config.toml
num_hidden_layers = 9
hidden_size = 640
head_dim = 32
vocab_size = 32768
positions = "learned"
qk_norm = false
attn_scale = 0.177
init_std_up = 0.0157
learning_rate = 0.00228
lr_head = 0.00336
final_lr_fraction = 0.03
max_seq_len = 1024
train_tokens = 639600000
max_steps = 4880
Each number is 50 + 10 x the weight over its row's rms, rounded and kept within 0 to 99. Layers, rows and columns count from 0. The size before them is the row's rms in percent of the matrix's.

# up: layer 2 MLP up, 3840x640, rms 0.0549, rows 789-815, columns 128-255
# down: layer 2 MLP down (transposed), 3840x640, rms 0.0987, rows 789-815, columns 128-255
up789 133:55 51 45 68 49 54 46 54 51 46 46 52 52 45 55 43 56 51 50 42 40 55 48 60 50 42 44 65 58 59 36 61 35 36 51 63 45 53 71 51 57 38 59 45 47 39 52 46 57 50 33 45 46 50 57 39 44 63 54 61 32 55 66 51 48 63 48 58 71 63 38 42 50 53 61 45 31 40 54 49 62 43 48 68 46 44 47 41 34 66 53 63 44 54 46 69 49 38 52 64 57 57 76 47 53 53 51 69 55 53 60 54 26 40 69 36 51 27 45 56 44 48 52 54 54 65 40 42
down789 121:39 52 55 55 34 37 39 65 46 49 27 55 28 50 46 68 42 60 35 59 29 60 42 50 42 48 58 57 44 58 48 53 60 56 54 37 41 69 58 46 43 42 49 59 39 53 50 55 52 43 31 38 64 61 42 41 51 47 53 59 57 53 63 69 57 64 54 49 57 47 40 57 49 63 33 57 48 42 58 59 50 64 36 45 45 50 60 45 66 62 42 30 82 41 45 56 40 50 60 70 71 69 57 57 62 37 38 47 56 50 47 45 51 80 44 40 64 35 53 52 71 64 50 31 35 42 56 42
up790 099:54 58 54 46 56 60 41 45 53 60 37 52 65 52 43 33 41 65 35 52 51 53 35 36 66 54 56 42 57 67 51 46 64 53 49 62 60 50 58 56 59 59 28 62 41 39 47 45 66 52 60 43 46 55 50 56 50 60 59 33 44 50 55 60 54 46 63 54 66 43 41 51 48 46 58 49 33 53 53 47 20 45 66 46 45 58 49 52 59 68 58 48 57 48 38 48 40 45 40 51 39 62 61 39 48 54 57 48 14 52 35 64 56 52 70 42 54 49 57 34 37 48 59 34 51 61 66 53
down790 100:48 62 55 51 53 56 54 62 57 51 51 52 57 50 32 52 38 50 44 49 54 55 54 51 58 51 49 53 56 46 45 31 49 58 50 38 63 50 55 60 51 56 29 46 45 63 55 48 53 46 41 51 62 20 54 46 44 55 48 61 21 48 48 56 46 44 64 43 73 68 71 75 58 57 49 52 51 41 39 55 67 55 44 48 69 40 51 58 54 68 43 42 56 34 52 49 60 41 56 48 44 51 53 38 49 50 41 40 45 53 48 54 37 67 42 65 30 43 36 53 38 60 44 45 52 39 47 61
up791 094:67 55 35 48 39 56 55 57 61 50 61 54 55 42 63 49 48 37 50 48 22 51 50 62 55 49 55 53 45 40 57 55 47 58 37 76 65 40 41 36 64 51 44 48 52 70 48 41 45 53 42 40 44 43 38 60 51 44 50 50 48 65 63 47 42 53 55 44 47 61 49 52 34 59 53 57 53 63 53 53 33 69 53 22 53 61 59 52 67 50 60 43 47 36 66 59 30 40 43 48 63 57 63 54 51 42 49 39 50 61 53 51 58 64 50 31 48 49 28 47 50 38 64 55 46 54 29 61
down791 095:49 66 23 58 58 48 61 60 45 68 41 37 43 45 47 55 37 39 65 45 51 55 49 40 46 41 54 42 58 43 48 45 52 43 54 49 30 55 58 49 59 51 52 64 46 53 57 53 62 38 48 47 48 48 42 51 44 63 69 53 38 53 34 56 50 40 53 50 58 66 26 54 52 48 45 53 48 37 52 40 40 45 46 46 58 47 71 50 59 61 50 49 48 61 56 68 65 49 31 55 51 48 46 52 52 44 59 64 39 35 51 44 59 62 48 63 62 54 49 58 40 57 58 46 60 60 63 50
up792 104:37 62 44 60 39 42 49 48 51 57 47 47 32 47 64 54 52 46 42 39 52 39 40 29 45 47 53 30 46 45 42 62 46 45 46 36 29 40 65 35 71 40 45 44 60 34 54 44 46 59 48 45 53 55 59 54 47 73 61 45 45 60 55 39 51 52 46 50 44 42 37 36 33 59 66 50 56 59 50 62 36 53 47 55 40 65 50 67 44 61 46 42 40 55 62 61 31 62 52 48 60 50 35 59 43 34 46 65 53 58 55 58 46 39 67 45 61 27 56 53 39 54 51 53 52 57 42 50
down792 106:29 65 49 59 33 39 50 54 49 61 44 56 53 47 65 43 57 42 41 36 31 65 55 45 36 55 61 28 36 44 45 50 53 48 57 65 53 57 58 39 64 52 49 45 43 34 50 44 44 55 48 43 54 52 66 46 44 72 49 71 39 64 51 47 44 61 51 39 53 50 35 52 52 63 69 70 56 68 46 51 46 47 72 41 58 48 63 54 62 61 46 64 60 37 51 58 43 64 20 36 46 47 50 51 42 45 39 60 51 39 70 47 46 40 58 42 32 44 47 61 37 66 49 57 59 50 52 53
up793 110:53 49 45 51 33 55 49 53 49 53 53 53 25 41 53 47 53 40 36 40 42 54 47 51 42 42 24 57 28 56 60 48 54 55 30 59 58 18 55 63 55 39 53 60 39 41 47 39 63 54 42 41 53 38 63 57 54 59 41 67 62 68 53 59 58 52 64 48 64 58 51 55 49 41 68 41 52 61 49 73 37 50 53 52 39 56 58 50 49 53 44 52 66 64 42 54 50 40 53 51 59 53 49 27 39 53 50 63 46 44 57 40 50 45 45 74 59 47 55 45 49 48 48 49 42 40 46 52
down793 110:55 57 57 31 36 68 52 57 44 48 47 66 35 34 38 38 40 41 46 56 30 43 39 58 40 54 35 52 50 59 60 42 62 58 49 56 51 40 56 41 52 47 50 37 35 43 47 45 41 60 35 34 49 45 53 46 47 55 47 55 53 60 58 44 67 41 57 37 32 57 41 49 43 52 49 49 50 55 64 36 46 58 70 50 41 27 55 45 50 57 41 52 44 63 40 65 65 61 36 54 59 36 64 53 36 38 47 42 59 49 74 50 36 33 56 48 60 59 45 56 48 28 54 46 43 39 48 53
up794 106:36 56 50 60 61 52 38 57 37 37 54 42 35 56 34 49 61 43 43 47 45 46 45 44 60 42 40 62 43 61 61 54 48 49 49 43 49 62 48 57 62 54 30 63 48 30 63 53 43 62 47 42 55 52 30 68 48 55 33 40 46 44 66 37 56 48 57 43 53 66 52 60 49 72 53 70 51 44 58 50 56 45 60 50 67 49 54 54 66 53 48 54 53 50 51 38 51 45 36 49 53 54 61 46 61 41 47 43 49 55 57 49 55 53 64 54 70 74 61 46 35 68 42 50 51 57 57 49
down794 106:38 59 61 46 52 46 48 21 38 51 61 56 74 50 68 41 36 50 50 49 47 36 60 53 47 60 55 56 53 53 48 43 44 45 60 64 37 55 44 58 43 41 49 51 38 55 42 66 59 54 36 47 44 62 34 48 40 49 40 66 37 58 73 49 55 35 50 56 52 52 42 61 56 60 31 25 40 52 41 55 55 60 59 63 38 50 45 46 69 50 48 43 51 64 49 45 68 52 48 54 36 61 61 50 53 48 66 48 63 53 43 55 43 55 43 49 48 47 43 54 46 34 54 58 59 58 66 54
up795 102:35 47 50 60 45 47 35 42 52 47 49 49 48 40 41 65 28 52 59 43 57 43 54 38 86 34 40 82 54 41 49 70 31 35 56 57 44 51 32 37 72 76 33 38 54 46 55 53 73 36 37 54 40 46 52 50 60 32 48 72 42 54 51 45 62 30 41 37 64 50 70 54 41 46 51 50 63 58 58 49 57 47 53 37 50 56 43 48 30 55 69 41 56 62 36 47 46 51 55 52 65 57 48 41 48 47 44 51 44 37 41 62 55 51 43 42 34 65 44 46 54 51 45 64 68 45 68 44
down795 098:47 43 28 49 59 34 37 64 49 50 57 68 71 49 49 40 53 33 39 24 40 60 52 40 54 45 42 62 44 34 49 42 40 46 56 47 56 60 63 71 52 36 31 60 38 49 56 31 41 69 57 60 42 51 50 33 57 67 62 50 36 49 37 35 50 54 46 58 31 61 57 49 59 58 50 45 46 49 38 55 49 38 57 57 71 46 57 51 69 64 52 65 55 65 53 56 43 35 52 61 63 28 40 52 46 45 46 45 68 61 49 39 32 52 59 56 46 39 43 57 39 46 53 58 54 49 33 59
up796 122:32 59 65 74 41 25 49 41 56 34 62 52 53 56 51 68 56 36 40 40 41 41 32 47 72 39 51 63 55 59 45 56 57 61 49 64 62 42 51 41 46 36 38 53 55 59 62 38 45 51 51 39 52 47 53 65 40 51 59 44 40 59 50 50 41 41 50 45 35 41 39 52 57 59 35 56 57 44 55 24 52 42 72 52 68 36 55 53 39 49 49 53 50 44 39 50 36 47 41 39 48 59 63 42 54 44 51 49 32 40 48 76 31 59 64 41 51 43 40 53 52 50 45 52 45 53 47 43
down796 114:40 52 66 43 47 46 42 47 38 65 40 32 59 60 49 61 43 64 39 63 47 43 38 60 61 60 55 50 45 62 33 52 12 37 56 37 32 50 47 57 42 48 64 56 55 39 75 46 56 55 56 43 57 54 62 42 50 42 57 54 45 57 48 44 46 60 57 27 54 48 51 45 36 68 45 49 40 52 46 40 58 40 73 54 51 53 62 50 57 46 48 59 50 55 63 50 31 32 54 55 47 64 54 54 65 53 54 54 48 50 45 62 57 64 43 44 60 43 46 33 60 47 46 49 52 41 47 66
up797 088:62 46 50 55 32 36 50 55 50 33 48 60 58 36 71 35 52 47 58 33 52 57 47 49 52 60 54 54 32 78 36 60 48 52 43 44 60 70 63 48 71 60 49 59 46 50 52 44 54 45 52 62 38 47 37 56 39 45 39 53 34 37 43 39 43 52 44 54 45 43 49 57 44 45 49 40 69 44 43 55 53 53 52 51 53 64 45 59 58 35 39 40 49 46 39 55 42 57 68 60 39 55 71 62 55 43 40 47 47 35 59 41 36 38 55 53 63 53 42 57 50 49 49 60 56 60 64 57
down797 092:67 56 56 65 48 62 64 22 59 63 62 61 39 49 45 32 38 45 47 53 58 40 56 55 29 51 49 36 52 65 56 45 45 52 52 58 54 49 20 51 52 54 40 50 50 55 52 63 46 43 57 56 44 47 66 48 45 59 70 40 44 55 64 44 38 46 62 67 45 55 60 68 52 38 50 51 47 49 53 34 48 52 47 52 48 30 44 45 47 49 46 45 39 58 55 55 56 34 44 52 61 27 54 37 62 58 44 55 52 46 57 48 44 39 63 44 53 25 37 46 52 47 55 43 67 29 48 55
up798 106:53 45 48 54 40 55 56 56 49 48 55 58 55 49 53 27 70 45 54 55 44 48 41 61 36 57 60 30 41 57 45 26 48 52 41 64 56 48 60 39 46 60 49 59 48 48 55 45 45 43 60 49 54 55 48 61 32 34 48 53 46 68 53 39 36 31 41 44 57 61 54 47 46 57 56 57 41 56 58 72 65 47 47 54 49 48 47 50 39 40 47 55 68 38 63 45 41 45 47 48 37 56 50 55 37 63 59 48 41 61 52 69 31 34 53 72 55 47 40 64 57 54 58 44 52 47 53 38
down798 100:52 37 69 59 29 47 57 51 44 45 41 63 46 47 37 51 74 58 58 43 43 60 48 55 47 48 60 55 58 77 58 55 43 55 38 43 38 38 56 42 39 50 65 50 44 41 43 35 34 43 54 61 75 45 53 55 45 38 51 49 57 42 39 37 44 60 61 58 44 38 62 56 55 50 48 56 45 50 61 69 56 57 40 52 49 57 33 29 51 49 50 45 60 46 42 34 51 65 39 51 59 36 63 46 41 49 40 50 48 66 53 68 37 56 30 43 43 43 37 45 44 49 32 54 56 40 37 54
up799 100:43 49 32 50 64 50 39 40 41 50 44 47 55 44 60 52 36 53 64 52 47 61 59 55 49 38 65 56 47 28 28 42 46 27 51 50 55 47 44 43 58 51 45 35 40 57 57 67 71 55 32 53 46 42 42 45 62 70 59 41 55 59 67 31 40 58 70 62 57 51 49 54 59 42 69 50 52 74 45 36 45 47 57 52 27 50 56 57 37 32 56 62 39 69 51 41 68 54 60 63 49 40 61 48 49 58 52 38 36 33 50 49 62 58 54 41 57 57 52 63 58 50 61 67 41 38 72 72
down799 097:35 38 44 46 43 67 61 61 46 55 46 47 64 52 76 53 50 53 56 48 43 68 65 38 55 50 37 65 45 54 48 52 55 48 53 46 56 45 41 40 46 49 57 61 56 50 46 69 45 50 41 36 60 39 51 55 66 58 62 56 33 43 47 56 41 57 64 56 40 58 56 63 43 49 50 40 38 53 47 35 36 41 34 46 47 37 46 54 54 42 57 56 42 52 53 16 53 36 36 44 41 39 38 45 43 39 60 45 40 39 60 35 60 66 49 46 44 69 47 52 46 43 37 35 72 54 56 37
up800 100:53 44 60 57 47 59 46 64 50 45 54 59 41 34 59 65 63 53 48 72 41 76 70 41 59 49 29 58 64 50 66 60 40 47 45 55 56 40 55 44 45 42 44 49 63 54 28 55 56 47 52 61 50 65 45 57 56 53 61 39 47 44 36 53 47 26 50 38 53 32 53 60 35 47 54 43 47 48 56 58 32 47 46 57 59 77 67 48 44 52 32 53 58 48 58 52 49 36 47 36 62 53 27 28 54 62 45 61 45 43 58 66 51 23 58 54 50 24 52 55 49 53 56 42 62 53 58 44
down800 097:36 47 37 50 47 36 55 58 37 55 59 50 38 52 51 50 40 52 45 32 63 57 70 64 63 49 53 46 37 55 35 38 36 64 65 37 64 55 26 47 44 33 65 64 56 51 55 45 65 61 41 48 40 78 48 47 55 64 51 37 47 53 35 39 50 50 28 52 66 64 44 59 37 33 62 66 71 74 51 47 56 49 54 48 50 59 56 40 60 42 59 43 62 54 31 60 58 65 48 57 43 50 58 55 67 65 45 49 55 35 56 48 45 43 56 42 49 72 44 44 59 50 57 45 31 57 49 52
up801 122:49 44 44 46 54 42 62 45 51 61 70 51 49 58 47 63 54 54 66 50 49 48 25 62 59 72 46 60 36 51 64 53 49 51 49 46 33 54 40 65 65 49 27 37 56 51 56 62 54 65 50 36 60 56 50 23 57 54 52 46 40 57 57 58 26 68 58 50 62 48 32 62 66 29 38 46 65 42 61 55 48 47 63 51 52 54 75 57 62 40 47 52 55 50 41 33 56 43 61 49 54 41 56 38 41 54 53 48 52 56 52 40 51 40 53 53 48 68 54 47 45 69 52 33 37 48 44 59
down801 115:39 42 53 43 46 43 53 48 44 42 48 43 41 54 43 54 49 51 64 62 52 58 40 55 63 60 40 54 27 50 58 60 58 59 44 61 41 49 34 50 57 52 30 44 56 57 66 65 50 61 42 45 63 54 54 33 67 66 44 37 46 59 38 39 47 47 67 57 42 62 31 61 82 42 52 35 64 40 54 46 41 48 47 38 49 62 79 56 47 52 42 58 58 43 37 47 55 53 37 58 58 54 55 36 50 59 51 36 53 44 61 39 53 46 40 67 52 57 54 45 42 43 52 34 30 58 53 61
up802 099:66 60 54 55 46 58 49 77 61 45 53 58 59 63 53 64 46 61 57 43 55 52 63 53 73 56 29 52 46 65 44 51 60 67 45 56 63 39 62 53 54 50 58 51 51 30 63 53 55 48 55 43 37 60 51 51 35 48 43 38 35 53 53 43 47 66 36 56 59 63 40 55 37 70 51 51 50 57 52 42 49 55 50 65 50 44 52 35 54 49 32 52 53 49 44 44 46 43 51 55 42 65 37 47 38 55 49 46 67 68 56 39 57 54 30 57 56 62 59 44 67 51 66 53 63 25 69 65
down802 100:67 52 62 52 51 47 61 48 36 44 44 53 55 49 51 40 58 32 44 27 45 52 69 63 63 58 55 51 55 27 47 43 39 65 56 41 68 39 50 49 59 42 44 54 46 54 47 38 51 50 35 65 35 30 53 58 54 56 69 49 42 55 58 52 69 35 51 45 50 45 49 52 44 57 34 42 45 44 43 51 42 45 45 35 54 59 49 52 44 38 45 63 53 52 53 59 42 42 51 59 43 64 51 38 43 47 53 46 62 60 64 39 61 40 44 36 39 66 56 53 39 35 53 53 62 47 55 31
up803 099:65 41 43 53 33 39 49 60 51 31 26 51 44 43 47 36 57 53 55 49 42 62 47 56 47 52 54 39 66 56 45 61 43 67 53 61 57 47 34 39 55 60 49 35 48 44 54 33 49 38 58 48 41 61 48 48 43 52 52 49 65 51 59 38 42 40 74 57 58 41 60 50 54 43 56 59 47 51 59 61 45 45 39 54 45 46 46 34 45 65 35 70 66 55 55 61 42 47 55 55 55 45 72 41 41 67 54 56 53 48 39 42 43 42 38 42 42 46 57 39 59 55 38 48 45 70 38 64
down803 099:47 44 54 53 56 58 51 53 42 61 50 51 51 56 48 57 54 51 47 68 55 52 48 53 46 48 68 52 49 64 44 49 49 45 51 54 34 61 41 47 49 43 50 61 49 36 79 57 54 49 42 46 33 54 61 41 38 58 54 66 39 50 62 43 51 55 71 70 38 56 54 44 59 40 43 56 35 54 38 41 44 68 49 64 32 55 61 34 56 61 52 54 54 46 65 34 54 26 55 37 54 59 68 46 53 46 54 57 34 46 39 55 55 46 50 60 39 30 49 52 62 37 40 45 40 70 46 68
up804 109:44 56 45 55 50 45 40 58 54 40 47 65 55 54 54 61 55 51 54 67 64 56 56 55 44 65 63 54 46 44 52 45 73 59 56 44 43 42 60 73 58 53 48 39 36 28 32 50 45 52 36 50 49 39 71 60 32 59 50 42 52 35 59 36 36 70 51 56 66 44 48 43 57 58 43 46 69 57 66 47 79 51 54 34 42 47 57 49 68 69 53 47 66 42 51 62 41 61 62 54 65 49 55 44 48 51 51 54 52 66 45 33 68 46 39 54 50 41 50 48 40 43 43 43 69 61 41 61
down804 103:57 40 50 55 39 51 33 51 56 61 37 58 45 66 36 51 41 34 58 46 31 61 55 53 49 45 65 53 58 61 41 53 50 35 46 40 43 60 57 55 52 57 54 36 47 47 78 37 48 52 48 50 59 44 71 57 33 55 33 62 56 57 59 39 51 56 48 49 65 48 47 54 45 40 35 55 56 32 33 58 59 65 53 27 52 33 33 36 55 53 53 53 62 45 47 54 34 53 51 55 44 58 22 38 38 58 51 58 50 57 53 53 61 56 41 48 58 49 43 43 48 75 43 60 38 29 49 48
up805 101:51 43 47 55 42 54 45 47 51 57 46 45 68 50 49 54 50 69 54 62 46 61 30 40 31 71 56 59 51 45 50 69 52 55 48 55 51 60 55 44 58 47 43 55 45 45 55 47 30 49 56 61 39 57 37 44 54 60 50 42 45 49 52 64 64 52 48 47 44 60 42 57 67 28 69 49 37 49 52 42 49 21 47 53 45 52 41 51 64 50 60 57 55 42 49 32 67 61 49 42 47 48 39 19 66 58 40 41 40 57 41 54 62 57 57 35 45 46 43 49 48 35 59 47 38 57 44 31
down805 101:42 40 44 47 47 50 56 59 63 59 56 44 73 58 53 52 47 68 50 51 62 52 59 64 69 49 38 59 56 49 67 55 53 49 52 42 47 31 63 51 43 54 56 31 52 60 52 36 58 60 36 67 70 49 58 56 49 48 46 45 57 43 46 57 62 54 51 46 49 56 42 39 64 61 53 60 49 48 28 62 47 62 64 48 52 49 46 52 41 40 54 28 39 43 47 68 45 46 43 45 49 47 49 58 49 60 55 76 56 32 22 45 46 65 54 47 50 54 54 43 50 37 36 52 48 48 53 55
up806 096:51 66 59 45 55 53 53 53 42 66 44 55 55 45 40 52 50 55 55 54 48 62 56 33 46 83 44 46 54 43 51 59 47 19 39 28 67 44 61 68 58 49 31 36 51 66 56 51 51 57 53 42 37 59 43 31 36 51 49 48 28 43 36 66 50 41 38 52 58 51 56 50 50 44 44 46 35 59 58 44 55 47 41 31 55 59 57 35 46 48 43 44 45 48 52 48 69 45 42 58 62 59 48 50 53 45 49 50 32 49 62 44 40 48 25 44 48 46 56 51 64 62 52 54 48 44 59 63
down806 092:49 60 42 57 64 32 53 47 52 33 50 50 53 41 45 51 56 71 55 66 54 33 47 35 58 55 61 47 54 42 52 56 39 36 55 53 64 52 53 65 41 52 45 48 64 45 49 50 53 57 45 47 45 51 47 55 63 64 52 57 49 26 70 43 70 49 39 45 45 50 59 52 40 56 48 44 42 49 58 47 52 59 56 32 62 38 52 60 47 58 33 62 38 44 50 28 50 59 43 33 43 52 44 58 52 40 49 60 65 43 68 63 50 54 57 56 44 59 60 57 59 44 45 60 36 37 58 41
up807 100:51 49 47 51 58 32 31 36 29 47 44 58 59 42 54 35 27 67 66 35 59 73 64 57 53 40 51 52 67 32 45 46 49 56 46 46 64 29 56 46 36 60 33 55 43 45 45 61 62 53 52 45 47 44 29 38 57 69 53 43 41 67 44 41 39 44 57 54 63 51 73 47 52 57 40 53 46 52 56 65 48 42 56 38 41 52 72 40 65 55 33 57 70 49 49 57 38 43 41 42 61 63 53 35 62 53 61 44 54 53 45 27 46 44 59 33 44 58 36 48 55 50 54 51 49 58 58 47
down807 095:42 54 60 55 59 38 44 48 48 43 40 54 51 49 49 56 56 42 26 30 43 47 47 52 47 35 70 52 48 42 56 34 65 62 44 56 34 25 52 61 42 73 44 29 28 34 61 65 51 44 65 64 58 50 47 62 50 40 30 57 58 34 44 47 62 53 71 42 40 34 60 59 64 72 46 51 53 59 48 43 31 46 50 38 54 66 49 46 61 28 38 56 50 33 49 57 42 46 46 52 58 50 44 46 38 40 59 52 43 47 50 32 62 43 60 32 36 44 26 48 46 65 46 53 58 48 36 55
up808 098:43 50 40 49 51 50 42 48 44 70 66 69 48 41 36 42 81 36 35 41 33 41 49 45 44 43 46 48 47 49 58 37 41 47 32 52 49 45 53 60 49 56 38 31 39 47 48 62 46 67 54 48 67 47 68 37 44 77 54 60 50 64 45 45 62 29 40 68 42 40 50 58 37 43 67 53 53 54 53 30 43 51 70 51 45 38 41 59 55 43 47 43 46 32 16 55 58 72 54 50 45 50 58 42 47 46 66 41 40 62 58 52 39 53 44 40 42 50 53 66 41 45 36 56 51 44 67 42
down808 086:39 37 53 50 59 41 40 41 47 58 63 56 40 43 43 50 69 51 51 33 33 66 52 52 57 42 46 50 35 47 58 57 53 62 36 54 62 47 58 54 59 63 42 54 38 45 44 60 41 74 61 50 50 40 74 61 60 58 55 55 57 63 43 53 44 36 34 60 50 33 59 45 28 43 51 76 57 48 54 56 38 41 71 49 38 35 69 44 30 45 42 66 61 47 33 52 62 51 44 36 57 55 52 40 47 51 42 55 39 63 58 52 45 55 57 47 48 43 42 50 60 53 48 57 37 41 62 40
up809 100:46 47 57 52 49 53 42 56 58 41 51 60 56 47 37 42 59 44 57 57 45 46 48 37 70 46 52 75 59 32 39 56 52 66 48 53 62 55 65 63 58 15 54 51 67 39 67 82 66 31 49 50 75 42 53 47 47 57 36 44 36 53 51 59 37 36 32 67 58 64 69 52 67 47 39 29 49 48 51 52 40 45 49 52 56 55 35 47 55 46 56 52 52 51 80 51 51 63 52 44 40 31 57 51 51 46 50 36 40 55 54 64 40 43 55 54 49 45 44 49 48 46 54 41 57 38 48 43
down809 101:34 59 40 57 42 42 42 50 48 66 59 42 38 40 48 59 41 36 42 48 40 38 39 44 48 32 34 37 45 66 54 48 43 49 63 80 46 51 59 43 63 41 33 42 57 47 57 43 37 44 61 61 65 51 47 47 60 56 59 62 29 52 47 44 44 49 62 68 70 46 67 47 68 41 55 40 50 38 39 51 43 57 52 50 45 58 68 33 53 29 53 37 52 52 46 57 45 36 51 66 46 34 49 38 30 61 64 36 31 68 60 55 61 39 55 37 63 59 48 39 40 45 51 52 43 37 50 58
up810 094:50 52 64 64 57 59 41 63 59 55 66 63 49 52 60 46 42 42 57 41 60 34 37 55 52 56 58 48 42 56 48 52 45 41 38 56 61 60 66 51 51 40 56 51 38 47 61 31 49 63 64 52 58 41 51 63 37 42 49 43 44 40 49 51 51 33 40 51 55 55 43 47 53 59 44 60 37 58 62 41 44 35 51 50 39 54 32 39 57 51 42 59 52 45 24 66 42 60 39 60 62 46 64 52 26 39 48 48 49 36 41 60 34 39 32 50 45 47 46 38 50 44 51 79 75 53 51 41
down810 105:52 67 34 48 40 26 54 67 52 57 61 19 66 41 52 49 40 58 54 49 35 45 43 49 47 39 47 42 39 49 64 37 33 39 42 48 57 41 48 47 43 68 38 35 52 50 46 69 47 52 33 57 53 54 50 72 65 55 38 47 53 51 41 46 42 29 59 56 54 58 49 39 54 47 45 49 49 46 63 47 63 53 39 66 53 49 73 52 44 42 62 44 54 46 57 55 48 43 55 78 40 56 43 50 54 69 47 53 36 62 64 35 61 35 54 56 51 52 72 47 47 49 54 45 52 61 58 56
up811 092:41 53 54 41 46 65 28 48 57 47 69 55 44 59 67 45 40 56 68 34 59 45 34 49 58 42 41 57 52 39 61 49 67 58 55 49 43 56 49 57 44 57 45 34 44 43 33 61 48 62 56 62 40 54 44 35 63 50 56 42 61 55 58 52 37 31 43 48 43 44 37 49 48 46 49 47 52 27 62 51 39 34 56 52 37 23 40 38 36 60 41 38 43 45 57 61 64 66 61 45 56 49 48 68 62 38 61 49 50 85 50 69 62 54 58 66 64 55 51 57 35 46 72 54 51 47 53 41
down811 094:64 53 55 45 59 59 37 48 55 49 60 51 53 39 52 64 56 42 55 44 49 53 44 62 62 52 37 61 40 72 41 55 48 47 45 39 51 41 45 33 64 48 43 53 63 55 68 42 68 36 57 48 55 50 27 39 58 58 55 74 48 53 56 47 66 28 44 73 48 47 37 50 57 51 47 49 59 14 39 48 28 53 59 42 55 45 45 43 55 54 61 49 44 58 52 56 49 59 53 32 53 48 49 58 58 39 62 32 50 65 33 62 64 45 34 64 57 52 37 36 48 58 56 52 55 48 51 45
up812 098:43 52 60 48 73 52 46 59 62 45 43 49 47 36 73 39 65 46 67 38 47 67 41 43 52 43 54 74 58 50 42 65 37 45 40 56 47 54 44 40 43 63 44 43 50 34 49 57 36 54 62 54 61 54 51 48 42 56 62 52 58 34 47 72 43 52 57 40 48 36 48 58 43 42 50 44 62 50 53 50 51 72 51 55 50 48 46 47 51 42 38 55 63 40 58 56 68 30 50 47 51 70 54 56 46 62 54 56 62 53 42 53 49 29 49 44 48 52 33 46 56 61 54 42 49 35 38 45
down812 101:71 44 47 44 43 44 44 59 48 60 44 43 39 48 45 57 58 50 47 38 55 56 40 51 57 47 52 52 27 52 54 59 73 65 63 46 48 46 54 30 39 36 58 54 36 66 76 41 43 57 54 53 36 48 40 54 55 55 58 54 50 45 38 55 55 56 47 52 41 53 72 52 55 37 57 20 50 56 45 59 56 47 52 36 43 68 47 27 47 57 52 49 48 45 54 60 49 64 47 46 23 55 45 36 46 64 48 61 50 58 50 44 46 54 46 56 52 39 39 49 33 52 45 45 57 50 57 42
up813 094:41 51 50 52 49 66 49 50 42 37 41 76 38 58 56 65 69 39 70 50 61 67 40 43 40 53 61 52 60 53 50 60 51 69 54 53 51 52 35 38 60 57 52 48 33 52 71 45 53 69 58 44 54 31 47 41 51 52 60 61 57 49 52 57 56 69 64 35 51 37 63 43 55 43 55 50 38 50 46 49 63 38 35 58 73 54 47 59 65 63 35 53 62 39 38 54 51 55 31 49 53 41 49 46 45 46 62 55 38 43 46 44 58 35 51 61 61 33 52 66 34 65 49 71 36 49 56 45
down813 097:51 40 73 60 47 41 69 46 38 35 52 56 32 32 56 52 46 52 48 43 48 39 62 44 39 43 57 66 42 64 63 48 58 67 68 53 64 56 55 48 67 60 64 62 51 53 52 56 43 45 49 36 48 22 46 54 55 52 67 35 76 61 41 58 62 42 50 51 61 69 33 58 47 42 59 52 67 47 49 71 46 63 46 60 50 54 58 56 40 52 40 67 42 52 64 48 40 67 54 48 60 44 64 65 60 54 60 37 45 56 50 50 47 30 49 44 47 52 36 64 45 53 39 47 49 49 62 68
up814 098:28 39 69 54 52 31 44 35 51 50 52 46 59 52 55 40 56 43 39 66 52 60 43 27 48 47 58 38 62 63 34 49 48 62 69 50 55 43 44 51 52 41 45 47 46 34 60 50 43 51 61 50 40 54 49 38 62 52 58 54 47 52 38 54 69 59 58 47 46 66 34 51 54 51 58 30 40 23 52 50 59 57 49 44 54 56 57 41 36 35 41 49 46 44 49 40 31 45 19 41 47 71 35 55 56 54 62 56 64 55 47 51 57 55 50 51 46 52 33 51 72 67 44 65 51 50 39 29
down814 098:47 49 40 49 56 54 48 35 54 39 34 42 44 52 50 36 48 32 53 68 65 43 36 43 51 53 26 32 51 45 45 56 65 53 45 57 55 55 58 51 46 46 49 51 60 67 55 59 40 58 44 63 54 65 55 61 49 55 50 36 57 61 45 55 46 60 57 41 50 52 63 44 33 50 47 52 63 47 61 48 60 43 46 46 35 69 64 52 60 66 34 47 49 48 40 61 53 52 62 69 39 60 30 55 44 39 64 58 53 33 33 53 48 47 36 53 59 44 68 34 42 52 48 71 50 33 69 52
up815 093:32 42 41 59 39 58 40 39 46 58 43 42 47 58 29 48 52 38 58 52 46 40 40 54 41 68 55 58 48 39 42 37 56 63 37 52 53 57 45 36 43 42 54 49 52 60 50 48 54 64 58 67 61 57 47 49 56 55 72 55 54 51 32 50 49 54 40 47 50 55 49 52 67 64 57 44 52 43 75 58 62 50 46 58 61 33 54 64 64 60 62 45 30 52 58 64 45 32 76 48 45 45 37 54 44 51 47 45 32 44 61 57 53 65 39 44 44 53 45 66 59 60 65 33 43 66 55 49
down815 100:51 55 58 40 46 69 56 44 52 42 49 56 66 51 51 64 58 51 50 35 54 41 54 50 47 58 60 49 40 41 55 74 48 50 50 53 48 65 63 52 51 41 54 42 60 53 41 45 49 59 42 50 33 52 65 35 48 45 60 42 52 43 53 59 49 39 32 53 56 61 52 57 53 24 35 43 54 54 37 45 39 36 47 75 62 39 58 41 46 42 54 40 56 49 64 50 52 43 56 52 58 64 44 51 52 34 53 32 59 55 47 48 37 52 49 36 39 61 28 45 50 53 40 56 50 41 71 41